Part of a small language model's weights.
Architecture: LayerNorm before each block, learned positions, tied embeddings.
Each number is 128 + 24 x the weight over its row's rms, rounded and kept within 0 to 255. Layers, rows and columns count from 0. Numbers have three digits each. The size before them is the row's rms in percent of the matrix's.

# q: layer 4 attention query, 192x192, rms 0.203, rows 123-159, columns 0-95
# k: layer 4 attention key, 192x192, rms 0.188, rows 123-159, columns 0-95
# v: layer 4 attention value, 192x192, rms 0.187, rows 96-127, columns 0-95
# o: layer 4 attention output (transposed), 192x192, rms 0.149, rows 96-127, columns 0-95
q123 118:121135093164158092129114103130136081141133155153085141136147122114138147103123157128134097137132126133131142095129162150119118117130122149100153103123139149118097108129104143131148121115177087087087122105168163165098146173155104127102123091163095084157163155104116147135158172120085096117
k123 115:132120153146145098117119163097155124147120113122094159145135137110126175106140106129107110183104139130084109136112128146149092132179107132147145101124119104149130122132142115102152119096154100072152163134107109109129133112121089142172100085163115101125137140129128122117117124114146139134
q124 122:114138131109148148159149111144160161184125140115125072122145120149090112151142114122139122087116143121127165134079136141122122109089173156128112118093105093188142138093154118082141113132135105146121122112124113136091143123079116095158120144103137118115113125093105111138092117140137155155
k124 111:110128108161089154112123143141199133163094145097149137110122139156138131122144129116155134072100165109132147145148101110058142133135153145176101117117103090114148145101171114113150080129165163113093142131150086168103145142127160138126147143108144119138107086123134125186124103131135178126
q125 102:132148172138106159147126114127139155143160134125132146097114170100030102160134146133186118134097170098113105173131134129110122132134133130117146170142135152120075138101162120135115104146156158152139124162129112104173111129117139084173170123145153134171174098119120116138138071119115130135
k125 102:114126137157078164134143159095111101153114137171129132107131140096119127089127122175165119130165164124163146114156110163131083142112096130129124096131149082103118093120151132107169118118088150110143113146123124179134099117099140143135137108110121107180102142142130124099106151139102141089
q126 118:139109067130092104157137119136113111088137152118080178126134119150145089137098145130183101137113139132089119164149148165094139125139137126135113141123118129156111143144076142126145121146125093104134144122063148149149131117115143103123123150117109125157129136156090086144161138149137137125
k126 102:078100133115128113141127155131092116121140133119164131157138094148111088147107111157161146124114136123133135147136119195137151109151087142169136107157140111078114154112126110111122127123137101128113159133106127115147151126117085115133099128126132106123114152147130123102162174152190182152
q127 127:119102092129140097118134102128119124143125162148100125163129134130109143124090140154147149132058116094107136126123118119137158141139136056143182128121158145131110131144119157136133094128183143147116171151077126116147097135159129133132144125157142171130163090089128136143139134120130150158
k127 113:094139124114138107105143101123100119136138143126118105123176135155132143127110138082128080094115136122072040168076111170139112129144151080186159132147130112136141184111154127099153133129124133135141177141118146122154141135136142095148108112119137121116125127151133087149189135141156122139
v96 097:076142105167103143117119091071148133114140120137124134153119161152130121105128164123115178138120124089149133098152177170122157154138145137127125094136141136131167135121157131117100078153128129089144142095155140094143110159150129125149113127148133172099096156082106133121100121127168099139
o96 103:142115156112137096088177137097108113099123155159086156148126101171120141136111153101173154140128103168102114188125133118154157108128115142149179146134155168088142139109134140105108135111148158093162135146120144162167109121132113116126161076114102102152159061121125094110131159137155106099
v97 105:114177143149117135119151120132134118171128123146147140106174125105129126158098127136137117141137139108131143141101137111154126151110130096140147157109108141111095135163107130135128165130139107132123105122133115128140114174114143181119146177167140139151136167117085132118129124195145168081
o97 110:114116147145114128164167156146172153090093149107129176140157149127131112124139134094143135136155112134130147123120137130167126089096154162121130125083136139102162090092124141111146107133108094123109091086133132174103169107105158130186134045100148099110122113105136135137161099135114141087
v98 105:065152106144129172120100115108121138092138123138137103157157122104176144129156117121089123070110136088171117091150105139130130153158112142156129076122071065097143123108137116112136168116145092149165111110141115137133135117109109098141097125093132124110097149158156118163093122138145109149
o98 114:118153148129134165115127127112112141121132142126146161153165139137097076109124156114172164139126130108147159123138132143120134130140122164141111183119135138104162146216157133109120127183113139119148146142139102103158169178139099093149102143133170138174095117113119116115111155120114171097
v99 096:140153114180130127131130133127150132139122162130165113132064145099090118134108152155155092114157138134116126136103172127117072081136161099139121120115130103140163175123142129166124120175114115111124152150138150139158115169125153114155121157106073127088136084111141139120099153147123092145
o99 106:135108130147099143110077144161174122189173127121178122174118109131110107095115113105123125108137132135111142169106085108141141168127114114150129149169159109132122166126109124098134120124137141165121145101133113160165095136153162122130131127162107135123102095122119120114129146095117137124
v100 095:137119152088106136111139064102125122146100135172129166151113119118140130106133162122098095117105092135124137098112161114112160123112149109139126158110152126096145101172100118132122161127148107126131138110133118114125125119149110112164127142119126103125127090117121135094137134125157145139
o100 112:131119109102117152141170171153158171090144121090153149106134141116100130153126131122163130083111109151152142126138134152129103112112160169129113137099126156147156163144127070111089162146128145179132117101131128144134127071118137150086107130081136178115119134149150129140143119122188142098
v101 096:098105158173131150166117122135147093133137134125113132136145106142142119099144126166129124132104107174113130132135090125113126141110110116127100137095141131140074102128137106122123156123112116133118135118166144101121118144138097127158137076159157124122091112167063081108174141122127125129
o101 103:134155149078162133064168112126149143133130090162130152129091154125094132106113130118064106125114091099136136130117120126159131153090151126134137153117103163081154134124171139130127117125117122111177118108135142106126140122141128140101105131112078131127143077124124148126109113150159158115
v102 112:166147145138117112146118094157129076136148108110151107156101156112129108150120120157138122153115119145067181142083073152173129086114162145122088113105104138121144113128145129144131135094114114116109153112143129149143118097131091172141151146164122166140122108142109135084108121143117130144
o102 119:137114159142088111129143102171082168166129116171188092145122119152120107149137142127105129100092131161136146133111111073103141131119150116131109137106120147130129093120125122148097172133067143102099108129110126118104112127138106079132157174105156184116104160130170095137147118172128168133
v103 115:096097109119133069124098086114122155127098106163148126113129166154150152141161130132090165110100132140130140120121119107140147133119124175117150138153087122125112066184091135133130118134145130114125140149137135117141155154150102105105133126124099082122086144156104125130168143132110088152
o103 118:108111129084136133116133110057083139067158112118159129137126061131164146152105111124117160170127136122106116135120120140105174109124149148128123106118127143149149162153142085091126150161149125173145144112122102150129137084112123118120134132119095123097095083143140135139106116101121148122
v104 094:149156101154119131123137101087111168178147130123144090123132144097131116167124108145109107135148096138109127106133087128147083144108101092117180146084102108121122103175142186146170154147055130140154161152120106148125117113104138119110131138100109114102153092144162109112121123128141133151
o104 102:120149147127141178130104151156141129130131118065134141155135143155160109128120089119136149145129110143120126132138134143145115138127144125125101145127125167162140150137114109132103115132152125190132152122121113137114127151160107135145164134111166161129122143120107134130109107131104122098
v105 103:093102137121152103146143127150123134159145106141151148105110070144060139160117125114140113146139130137105147165106139106150150141124103169165099093131120172153125109145129132153145113086171123153130164131131120129129148112106092115106151175111146147120146094095130092128132131149094146148
o105 109:126140102127139138116159124123129128140139140136135121125093081150207080128126132135141086171145114097108111140104093164095124137112125098176133115103101137121146144125093104160149154154116111143117106077119098163117154199093125170137123148157134176163134145111108146146174135137121130126
v106 103:140161122121142110115110131157077112101084108149170137133164166139187133193136103157121143143096154117117117093074137104151121133122132146110145130136156123119114121141114150148168128115132059140099144154130132113155142154127113114131132084111150161148113146118111133139123147158119098157
o106 129:147081116153108132148094087118136161100133120137149091124105090137137159110117131138142132102146111134118204111122131081125120130134150135141097124083111081146103107147106103092105108143095138145112113151136091123129158156126151164115154133171126107118114146130138145152089107135097115134
v107 107:085172142156127147111163125108122123156105114176147129075136110063153137108128171144124129139114156119160132095168117129097105136148122071138149103105117134121170164132131114119124131112092131089148143133101111135150108196122127140133143126134128151120117150108121105124116125108120107130
o107 112:163138154150141187059122136142162131091140140107130135152136094118137112127087128112172140129162075103093159118079124144163099113143120141081102108112144144133165097100104121120156113124136101136121107142117108117132127184131120124167129068082097107151141081139147150145095113152114128127
v108 097:117181127162139125147097142114117151112191133081119093123158140109097146151124162141146121125131161122128110175118121085151165129107165111135121116111101103117110099172120176117150176128127101129129096110124110105108107107117135123152104105114117115146176148149169109150143181175143140107
o108 101:167158144119105069107123163150110128106127147123151133156142134113132169093162146144113149120095125112124102075106160121132137116131131145120135117144131134126090174132156094075170100152129128130137108138094151108098162160153087145109145140091149117117132144101116100177114131123143166092
v109 088:135120149106104108172145139125127110092115090108091146139152167119110140132134118123141186181147140128174099146119124136092104123099088140099157136098117117122100115148120142097131166119090106086119141139100110120159107098162103152131112139137161163123119126145124103107083127153154146113
o109 098:113089130125171098155170156144090167117141156111114147114085176186131147131160153149122142088112145109115114157146142135157166117133145095143144099140146151205120083106137106129135134129144135132132124106159093140149140084128141086136123101097097134109125148125054140154165104121140111138
v110 100:122135122124111095167109126124071166140112138131114129083146105085156171136139142107166097105142118123125172124123174101132081123125130111118136170115098170095111129166106162130097162129145124128119135127078141117086148143142141169095154126159126088168124132140152073115143145158160175072
o110 113:083101104100113136148161138096143150120075115120074139171145160113169131108124130132142110095109141108111128113139114183134186102124134111111101085162130110132142102100162153091114105120142106112098122087108118131120157140093160117164136094120104098097134152095115148157157142128125141141
v111 087:141142173095107103160121128175141142078116158167120113114098150089142151138134163144140125100104107116129139128131156147107105120181148143133165166148113109135110164100127122130181116130154115083100113084172098134093145161132152136128127147155110149138140151125149158128073100114117117117
o111 100:144078145115151103143147164105134176086141073173140123127118151145096113151147152144122122077097127146147134101131096142164114152154122155116103128165156115112130128128136146171090179086142152142127133146081114123177132142110155137136125142119130120100105134135155115125112139115137083136
v112 100:109124089167146105140130130123110184160133124145160158147111111099135158121101090129108152142130109119105137086139121122135117139180121126133146115127099181144155108189137135125136180150113099148140169154156142083115102154122122118123129112142138134153134119127107130174090105119124117142
o112 112:083137164125111130121132112111116140088133097072148088129121127160129127147086147136132164139130075137141123157095141107111133140114139144163135127127119125115174147118143145136115114127165153173138154099103147158124123141123126129133132097125126123119104091133138152160109125118133084108
v113 101:112149107151141095182132153158086143144150127084122111187130103165122102103122121069147110125158141148125154141118160124133117096150207156137132094106133161123124128132095104122122119143124139147112142101121148158092125093113075107115096104076116114132137115116162136147131095149123107161
o113 112:128125119128113130123131092147086142190104114102135111116078137108146116137082082155103097139096158107133098133125103100108143103135121147144139132175139076156093157132095132113139111201110153102138116144082121162123134115148126128146130146151132120096137104127117108085143206153149165123
v114 086:118105161100154151113090131140119120169122108143141118076105156090108129100120084123125117126135136092104095092183113125103120129143103150174056179103159124163114133157157111127108134152118119127096108132124110101187113147141158118102107117146148089126100130145113131120131104139136123101
o114 104:110131151157127131129119119127135158147137090123126135126156112120101090100126092138112109126107136091136142111140128133147124173110086156160145143121077079127096115161165123097115095126159095157110101099169121155088145131117116119072155111114163131144129165150118139119117111106097121131
v115 097:133103143110161108122066136177151123102097130157130095113179126148157100145127142101141102136149117137117163151118121137111115100136127158143145135124108110076113129106145179155176143140133143122113090154099120108123126122129084115073152128209114132142114135166161130110121145144163180106
o115 107:120126152157092146146133122103150139116114112108105125171105110106150123119144149111112141123117172141139138122181151118121159138104134124132121109123129115173108079153118103116179142091172131092113136101139131143143189133091120102190086124117120128161145182125119103143152161128088132176
v116 103:148118139140125098140145106120147143082171147143087143190136148180105125131128073153116135149113121120141157145098149119168153141097135194136099106141117119131142104141136177152133114121115100100108145095166141171113094125147087124119120118163130102098180135134107165110122089090121093148
o116 114:124156137104085114133178132116117111134157138158150128094110136098149172152152143123079125160147121169116117122145143119128140104118130130118152177164145149121135143123075123090069146157083148170129143122109160094173112110149136141123135101103162138164136164117128122089138122082106106122
v117 112:106110113128153163105168099123130161150140132174125130110081120111148081101138080106087149095125126128128119102177123104116103124143114116101097123079141135156146114188138138107124127140117123103157149139165158172147114132126149095121144128103127148130138117118123143144088159135101108124
o117 114:163149159096116133119130122131126184131124101092093131119147098152121115112139114103135139194130138090124128141105160122148124124111127134128111133125133145080119117115199158120119092118153162163118145121153088146104128124128176162132131108093152135128116111124154169104126174068124122123
v118 115:126144110105109116116152135130090116123120097162114076117130130131124128144137145109110137176133113134170120090084159116137124130118160089130090127117130143145121114141118153097163102097122110111115155145077128150066148166139166097132164177141124136142113129175136123105157092148092138112
o118 119:138126106165165116081142127163132170143125182151116138150132120100159205152127120141138131100084125088103157162112102130128172107127133124152111125098136100169126141132117118115139131109141140122165110167126142135144154093116107109185157096145107116119096090108164116143103106132124159167
v119 108:135110097145114108132132136144129110135107121101084130111113111143127111139132133145096077122086089179131112145122113155107157153092129102130102136133145145137109097116102140104169115134178142141166123140110141142118126119128154152103127142105139156116100106134086112123158119119123155132
o119 116:098143133098158097116161123106164138163133109107113144080104141104125145165139107092147092130107189143118120126080124138100109104079111158167121145124078147146168155109123090106119166137146121131125115105127145115091142105105086093125114153141133086147124087155108100173155111124116140143
v120 098:122160064136109136141166125117089139134140149139141159114139138085153128153096137140109141144126120128104140139185107128121142105141170114125098109124158139134144156131093157126108128145073119158107109130083172181105110133146126143108136201095109094085156114114128111158112131128141121117
o120 106:109092104150115111140169156130175080133109092104093097136114126154128130124121132111162152120146095127129120132090129110154152103136110117091119110088126100165058151159098131139111134117126151116134109112074085122090136080094113156135111092123154117116122155112106112138097122137151118095
v121 107:132135119168114094152107131143121165115118091133130119153127097135143139179131126122168133132113167145105099112083150112130136112162134115164136146146113110092120086128131158105144203134123162157091098160117107087125135122105136122156116139116164110135129114160153115116167127119210143141
o121 111:102106072120129163093114112120134147121119144118161117093138120134123148118125134134115127115084139115142116069134148128136102160114126101089165117114153146151099169158109139120156102131118095120126147159119144152125125154186127128133126123115172148122154115110117116158113075184109141167
v122 104:146117160139135097089109177160095130080131136132159108107113159123129132152141127116125134131139118119173110093106127147096166110128125126108144134130142137110148126123122137105149058096151142154114079128112113087158124150125094111135144115171130126164098146134127115120103103106170120131
o122 113:132117167142092121144170108101094142092146164156109127114140094084099150128130114127151140143093073132083081158143139158152145147148124071115149120094135145123099121149113107108132142116152103141126088152089148128143107112153125128117111123151132127175123138137143085149141128124136098155
v123 100:091135113141094109068124122106118120098165175158081128165132147098128120069121124124125118098151139123114141149140116134101103122131101108136129114095132109107152153103142120129121118135124144083156107142103170123154100138145129134170116142108116146131157153094099160096099120090107137116
o123 112:099112122133112139129145132114128105155094154138114163101116117128134090093123129118164145135123105116128190139141094112116104155139102146124142125124086152136103161124153144151146157108115111065137132100100118114149100130127134126105151149144151176096129140162107132123105142150164141106
v124 104:125136138124142112122094121172105165107071110167124127139081124139096126118157078086181108162126101165128153139138134097092124131134124112141113112132114140092106142137128114127148140134159141137122144108093129118174114123111127105104183103117136100155133138093124132117091092119133125136
o124 110:129113117132147144124124157150129131109121156161069154115115128149178095150142151104099141112113117099139157137130146151136123103105125097150148111117101140146136115122100149125128156122117125133068148098133119125103161109125133145119114135133156092088164165110141126132132196135152134194
v125 102:156151095150121165129136141086102156135156129142128107166131103115127108154117145129107135146133083106111078119082138130120121134141133100115125128178142083111134148126164126093137129097105118108137110146113094120114116170100128123145140120109124144122154128142170155131125153118147098178
o125 112:156099091121154170123094117164131143168160168119163107140146132134110168137134104125109158097133171144165166132138129140121109180151113130090115143122148155165171138129159112157128089085119137140106122136144157124102104151145115152136151155158179091135140098146102150166114127139092144130
v126 100:131151161125080132147127138093111119132112130097143113139140147089121109131116121163155110124091127115108144109134125107105128117120078125118136173147121164137123124113157158147103162103114119097135123127111091100113133176096151160137174151192101120072147121151115107168188127180143148120
o126 107:135117092099130093122128129127142115149148163112147138140160119106122149138158124120124117112167125128111151125137125096158157164130153168085064098111138099183136107088137127142144167083151122130090158089125148123127105109093128123152111146108132114134148138104122169138097097070149095165
v127 117:118134129127123101155118146096108134096137138120110105109134113151136190106139111109108132118152156115116121121139142129095107105153114111122128141116125079146143122135137162110138158196095149129082102152114113132136103126128144115119118082128103115152145167150134153151091161122166169106
o127 118:091124101165125128152140147094101155117084130122137123163123138129128181095152120132131151114131155095159165142136169137093129196154108169127127081174132124144105141127142150101142116134190098109138154162164135107145129107151089130132129083091105130140115173153106150111166123101132151112
q128 098:146164125154115139171171089098132143110145170145198123102140127124123150104111159156168106136108145124053114153141192116128127124067130138130108136114120122110149116119119091136155148168160132129130132122150139117113082084137155115137128106165149110107115083103131143142118111164131171115
k128 096:151114121126124153125116081086173172124103129117185135145111126126124107170137119103134112127182162097100153112170126125141177092155115165125117117068124117158179115119123152123155113142117112172104128165149148140130141123120136099124137114172117128176121099102138153153106111141124081122
q129 098:110123118146111194201139175108119126167120146139081075123128114130133121172157111128093159102104128117110097099129168124101109140133167156172147149111139112128119147085121075151050147126126108149125166164137165100102114124135134100112147151093136121104139143096162133147145124125165157160
k129 105:143088120130094127100111174146095145134108146149123092133151134115100122181131114131118135103122164101127130086122146121123156110134148163121145108155155133179116157132136107122097174095140142125067152126072157115098138126127136159096157114154117139113129104099169132147102112106176111135
q130 104:150143140093143090162139153100131138161133137104164157165125151127099133138112120211132124159136161138128156115140111152150107141143146169095161120117118095117147132129127118111155125133110101114118102109124140153129139129132116110128085160060104132154129121119136167103102101122082113090
k130 097:121128090111122117121135138129117102174130149137166158190142139132132130125139107186117082143145135147161121114088131157127168113100115165139105182146149086099179114145163167151083123123097122082132121105165110121100134099107074153143116122075105132130151139153092102146097139115078127139
q131 089:114152134141123154114155125143140121108108098115134137138161110096142169118113115199061144097133112116159152121117164112163144109127112163119153159105121144156127120107125135099146144097116087155173103126166139148126135096146123183104108128148120121154110132114135150173142113148138126115
k131 096:138171139119178159109125152120149149102103096109139142156143121130140166182112115111074097122131110135147134148142124143148126162117157128158120115113127123123126181108134172154127131093136080180129111098113117126110115142171109122156106078137132162082139063149136136156075099155106145124
q132 105:089167173116110114147120131123128122102136096153116129139139117092119146144145136134132137082134073102170133127191109144134125157137169104108109123094120133129129150139096150162112138185130141143168107133133062122166112140135143084184155136153128153123090086100123118094122148137164126135
k132 104:146138141119165113108174117088101119121106097148133178125114092085108128130107108138085102127111140121119146114145149156135125098195078117126119151099099179132110127085135134131130125110106140112133125160084126127147124126125170108161093109119132149168131087118157134093117138152120104101
q133 096:125139160121170115118143088100126156108118138125147129117097104137182130125124132140108112125108101130134116099103083159139120129152137175082144174175109134111141125138135110140176153150146154133083101171124099137129175130148108119138181164133103152124124094119140127081113075149145167134
k133 107:112102163143147144121152067156150120132158132148132128152148112093182163166087117159113112142083115078150124111105152124124083108147106158124166200134125111105146145131164132107135181161087108135122130089089172163113167111119117125082120141104128125136152125140138138120144105142085137113
q134 096:130156137149126155115136131106132137108100119132108164130121098139117138125144116139123122169106130148128120112097133189146121121132067129081136157127113128147145099139109103053123163125114125171090112086110130124073133120091117122102098178129148139158144106128107118123139108082120157074
k134 101:147101133112154163111146112141135105166092100181141171096091144143186164144161142110142092146156146070177131128141160161117125147130096130140160155160131072085122111106121139115161148127149107117158138078175109124068130153105107125113113187155125162126138103100154141124140127121131135135
q135 093:135145169090120141110122104094135087139137139097085172106164140080153136090105089121155110133129143122138152116120119116144126140147103102105135122133090130118127084120169160104124130116117145149146079122099088129123158140146136121157123143133084137157111135143152164119126098128149134163
k135 095:109144120134098156150112100074155119125096123113115080122167128159150112153111099127151096132135140095148125121154107140141153091101125101151131141144149115122102115099131138146163122121156140145124136135103131154143096140126095117157124117105173157142134166128132134105162105175103140163
q136 097:097119127130152124115169104113125102085095062101135110140131146168137125114122139106125097147108139109149148069128124126102122134159127132180112123132168127159122102115132129149131164164145185120125136124117158129150128119117182130128120177110176205130100130154128171122125159093173134060
k136 097:101127097098140167149146156130181096135120095127152125161125122166139119147101140100121103153115145139124079080092126114126112154173125158138115145151155121128111133106121102098106169161142167151105112112098099143154159152112175107127122100125157130128046151129119159105130161134139126139
q137 097:083168152118128139124127117098106157125155170161128126161103137135139139145092142147135120153154169117149160094170152109118101158142105118088157111148111150121106090133185125137150126106085126156108134124118133134105135166123134155098115089126167142158144082122114145109145099122106092170
k137 094:136151167120056131106126129121138130129143140138126148166132132106124120091158150129143147108140088128172116115183100142105108118158139136128136130132149101096080076130139137132090088117100131140113142127134141143165099152130122096121104114165135151141149072109127136129164163114096149091
q138 089:154144059142111145111135168133101126105120143141120125138147132152145145134123098106112118127140080140172152165141150116126148120153131123137123122129120097125104143116121153161119099135140146147111119122093107140133123134107147120126114115104101107127099161119144120111109084133080116097
k138 102:166165129145113140149132143127125140147124120132132127099133131081115134148159142087097134141162093144134135135087122092084135132102112140130132131108141117099129191125093113210088130135123093128135141155141107096110119133114112157116158150097113111125114135083115087083147146127127129106
q139 095:113132124128129171103134101121130129110106123159130147102145141150145167139131128130121123111117177132115143142092111055142127140151114132118123194117125064129108119137115165103145134116106119081163153116135148140159163153094149113129160094116125151124197154149132099142148113165142167146
k139 100:071138154136095134103117091158127155146097103148157124068182164155099153147144127098141173140130145171121131082083143162091117093093133155116140099137132112120107155158090142136151171091138140105158141126138179147160140133117150133091123157119165118109137140095145103136113093124115146140
q140 102:132144135120122141119115141119120119131140127143131166150118134088156164122157112131118109114149126094097162099114118130128066142171092114140150149105160107130158109149117114132122126144109155133124124137125139158162164140108126127100113131145168128120151145142094163113127116157092144171
k140 106:144136108119126132115141125084153122091144123121096137152182160113121145193148098138104090139086117119127138129149110147144073151088096106136126139113129099155154149153157162088138127123136128117121125155101094084146161124127096149134114162143142133107129112141101124137140157102103117140
q141 096:111135098151106105115101114117168174154124158137128145111143118098088124114105056122084134121125143111112148155158112133149106106105149152128139116130157121165144106118119131116134098137137114182102163100122157127164142146116128174160148147108106134096137149112145169140126123122113098142
k141 104:133138176137128116165097116159098142145095164123154115109123125124122159147176073141159120092119107119096142111145087112077119134142135163075133090137110148113154116135119114110124076098124144147147173098102122125106106127131076163144157109169123135182123139144126153098150129164142093142
q142 107:140164130124121120161154128140148146072144146155127134126124135108073156126125141083121146111105129118127100127153114115143107145057143177106144137153110089117119149104107122124119127140108096069137169131146142177122102144117118154143163136171144118171102113108143125088162079088113138115
k142 096:093153111110151112122106099100153121134129113099125147126121079137092131084154179126129117133094137082154159128153140120105139132121105167107131139119134137095130091153136086154157138090144148115112146152165120158126134131139146113173103168138110140174161085137118153099058085146153162111
q143 097:131115098148112132155098085127099128109144140097133123160169157109112182150126106157138140080095147139108128156106156136106140176130157109163125107125136141150141131150134186102104115103119085119119120168130130112141117119122120173132123170177108105173145125122121131080133125128121114157
k143 106:139084079111198098105114113131104145097094135088159104137142142153109128114152138131132118108090105152145151119168127112153134167148106134139119115156138095121151109103143140121125132108097118127125138161157178073168097145168138157149114169171154140139124152170135139121142120154161183150
q144 102:116155141103118135142143090161155189119088128135106122104115097149120108097109130142118118134149121129119083136119088103075111207128117115139156139128128131133091079115132151163113129125106137171118111133116087129131168161133151136145123119167138124167131112124115170159144132139149145124
k144 109:120158129131142132142132120143130123134105133168094135123112093138154144103127101142149124162134095145082118110125089135112140100153132189117156107131132125104123105108151084185129117149153106159113122123092165121111180119135120150120144147099108138142133097163119127140128133129145113129
q145 104:123172150162154088101097087125127131132121099095133118143116094117166170117107161142108132105090097113119136145150139111095118137164130108096128117148099106137139121114110155072116104136161129136172094155081114130122153178108109119137116167175103095130171074146104099152121166142149082114
k145 097:108179125106178156102132104111143141116120107110078119141133154125134146166116159100156182156118110135115145155143129149121095125130135088163177101148115133122146174101147105097169167143134166149147177116116155081150125119147121097153131125117104065178138131121078125139114157116101167133
q146 106:121086165175165132092120119095100175104152119088152135087114155157143139148156170151144123162151087115103158147098076123133087141150145091139131122187142114113120107165142153141126122130120136165172085129142111150100142137126115140114133086086125118143129103186121156178134095104070107107
k146 101:152111129141124113148127102105096123067160115096195126118112125128146135103163111115108103163144133098122108119086137147132119139129183130152150153182172088137150117117111136137096123131105102177181127100151122173164133144122121126118125132110154099131132101135115136141109161114096115143
q147 095:094086096143137109093132098122142124160118182181099099135172154133109128106126125112098096121149107130134114120120079164137125133129121173110109114104120105135145140154144140104140142158114125120147107121108141131115079109114091109124121164152089150149116149119098181135133120103116131150
k147 104:089101116163153120151141146106125144183155175131142114110141108109123167158163147127136122124143123094150154138126089108110112134126113109153074107122113121126139134114118095132151121115140098131164122079100166176113112134134127083133135129118165130148082148164127118109177074103114153137
q148 096:091123132155137125134132122149114163116123090132136126117074108132119133077107149096135126101131145163099088108164141113084074166142157126155137118137122126146170140104120140127131114101074160187153115175122115126113088115127135149142100134147077126105151094148146149066118130151149087122
k148 103:118146128106155138149143124120125147132157116155094119136138147158116141115106131129151105090142127149112118175142151072122132142107138133129141173103132158109163136110099117114100126118138134161135139114116122142135084099166155167144141129171071092095129133184139151108121112137146162097
q149 091:117081101103151127148122157122112100124120109161107100091136115128092122162153091156112137150127165137128105118137171121108137135160158103092141127135122140121086116094120081160100085102118152093125162105064133083107108101150165108113125113133117105077146152101125149114126138136146095136
k149 098:163096115128124096119149154091145093075129148102112131112103125179123138125093111130099110125171104122092100072150137135090115123127127114120107113130121156143138115140158111140104125101107183122128139163151139123091132100101160168123158111148147133121153145130115164097113202155126087105
q150 100:193113056136104147112111130130147094154133114119139115125126115141120133083139115131162140116135140097095124113088129078103166109147139164111118112162138165082167128122148122121107108119083134099107117122145080094124088175110120168091119126099136149152133138118139110162098108142131131164
k150 095:163151103181114150135087143151122114099150114111150129167140121140111106096113137150156150100114111145074139112144138096121117133140190171134110090118128142184087160073110157113140126150127106096145104109175131164102137164105109120131175150121133122166164128103145159149159113124128159111
q151 094:143099139117127155128142107139122135108159151159099149165128119170114100109112181113155174096138095120102086157078084145123160159145093100127173113131135185101130096141142150143155126155122136141132143156172103137108125186139111171111164143114076138103141104105158117112124111116118176144
k151 102:131112123129109183146151120136118105140164141154128110149128093133124120114142118097142162088161123116134125174097089150156177111081147106139170103153148132117148124142147093121118100085143092162114110103117092159124176147136137162084128137099109105121108097098144119143140112122163202127
q152 103:098141172112119112091132094124164097138140098162136104065173124125094128123116103147149149134140110086177138123159153114124146120119087143134094125169170124101128153061121139120156127142119127112101154149110106149109122106136136107140141107133138143123140165109132138159086152102144127091
k152 109:100128110170133150088131105145145105134134159173076103126077104104146142059130153120127155125133162110154174134157100112124116128139138158109133127113112104135158111104128172141141134131158180117115116117113096133119120121110113063137113095102138106150128130146141109104181115094148094156
q153 095:135157089096149115134161133124129109127110158096101129118099103107138127163115105143173114114072107103151159101106101131088158096134095105175137104099117142166134119110126098119137106115132134121111134176154102108124154153113141137092141126110119131114128148184137082193145160160118150147
k153 099:114185069137124062144121117141154139127141162131118140105143116110134156132101138138111153116108123113126163113096137168137161157095106116169152116109138132116128143141093113131107090141102148125128182179056107153114143125118122139091161157134153082106106103108125123184124144134169127142
q154 103:081128157161134102112104087145139130139132116135120138108141112121147105125151146109152163114142132119128144146124173117126126104150140106177156128100138130141151128135132087131112143134158080147171149100103142137146156132160108114149150120181145162169133116106174116083135138126161109154
k154 107:116130152125135108100147115095126124095126112132131105140129129141133128150080145116160124156121108106126108142146095135157105126157096106155138124124137158097154163146147097093129133132108078127162169114126171098121152164105157082130087129106166141135116144141127141126167156103155138100
q155 100:131141144109117140097153116123104084135148136190103146148096132080105152143140151136130157155134116130129128118105119117119137143148057165096123150147080093127097114131168113141102150053121136125147133153172166091123118155135075128093142127137138127116101127183120122156146136138091148114
k155 105:117136140124084162125140131108111096148108108151143130158099127132093168133142139165155113154120127130154142171114112120128120127107139089105173145135107148145093134146114117147129144125125109120111110174122140122143075128133096114059127185141141122107184155124119133139085168121115177152
q156 104:104122136162103093107153144158109116145119100141123146158115136140129123138087142088100117150129115108143131140095113143121133131111115135088144115119134132127124087138153153172115107135098118110162101114113164130127114123136127129070085093091145140136137105117170130131109162149112124130
k156 103:116118120105082135127155162163079135140161098086123169104148108103157134140109147128114123107113106114087110149102119115102108152094109125121154119139153128140072179163159149130133163108125099154118135122135153160140100153138120115095122114101131154113129114113134102118152131106113121125
q157 099:119123089118194110133144133084137097098142145146109120102132126129115142106130127135176096106140145203092136133163127119152122138124122135098135095091155151091140121145089120132163163125121126131122109124125099117113132142136146122137072137110061134105136163175146189130119114145131114123
k157 096:169111085093090156157121138124149077102166111146119123145187149120105093093152147127144108090158105133062123128161152166159151138128134116095178088151146134085108106135100155103120108158109130149157092111106120135146146150129111113108136126146086111084132141098148125118183129120137146169
q158 095:135185127133151119125104143136126131174090122156075133139115117148124123127164088158120128183138112162109126141168128160110144145058193109125096162069067100149124135126140135104137137146162116119152124125143094151124108128105143137160121163180105085146097141143142169108142132101132133133
k158 103:139151153121151097115145178111148150137153115121128116121130100148161110136139133134133099177133168150134149165144097091141151114114134134111109105113062119096101095111132093127147092150144111153146145099141122160133112108084140133129108111139131110143138116149135133140122131124101086117
q159 097:083123165135149133145138126158141110171158151108109124118140091127123110125140158114143122130139129110105118135142073086094087139174116116126088133104165107100162134145125101133123119085117160123123161149089134104095157153146130141156118091074125087114107112130150100141089112097133172116
k159 103:142110090174102150104151109127107114118135121089107118112137172138141100114114100114147133109114126119141148094123113106174079132167095136137155114112095084157142132204107074138136088134129128178118111119117101137147097175151136135144064120097172115108134097105122105103104151150117147135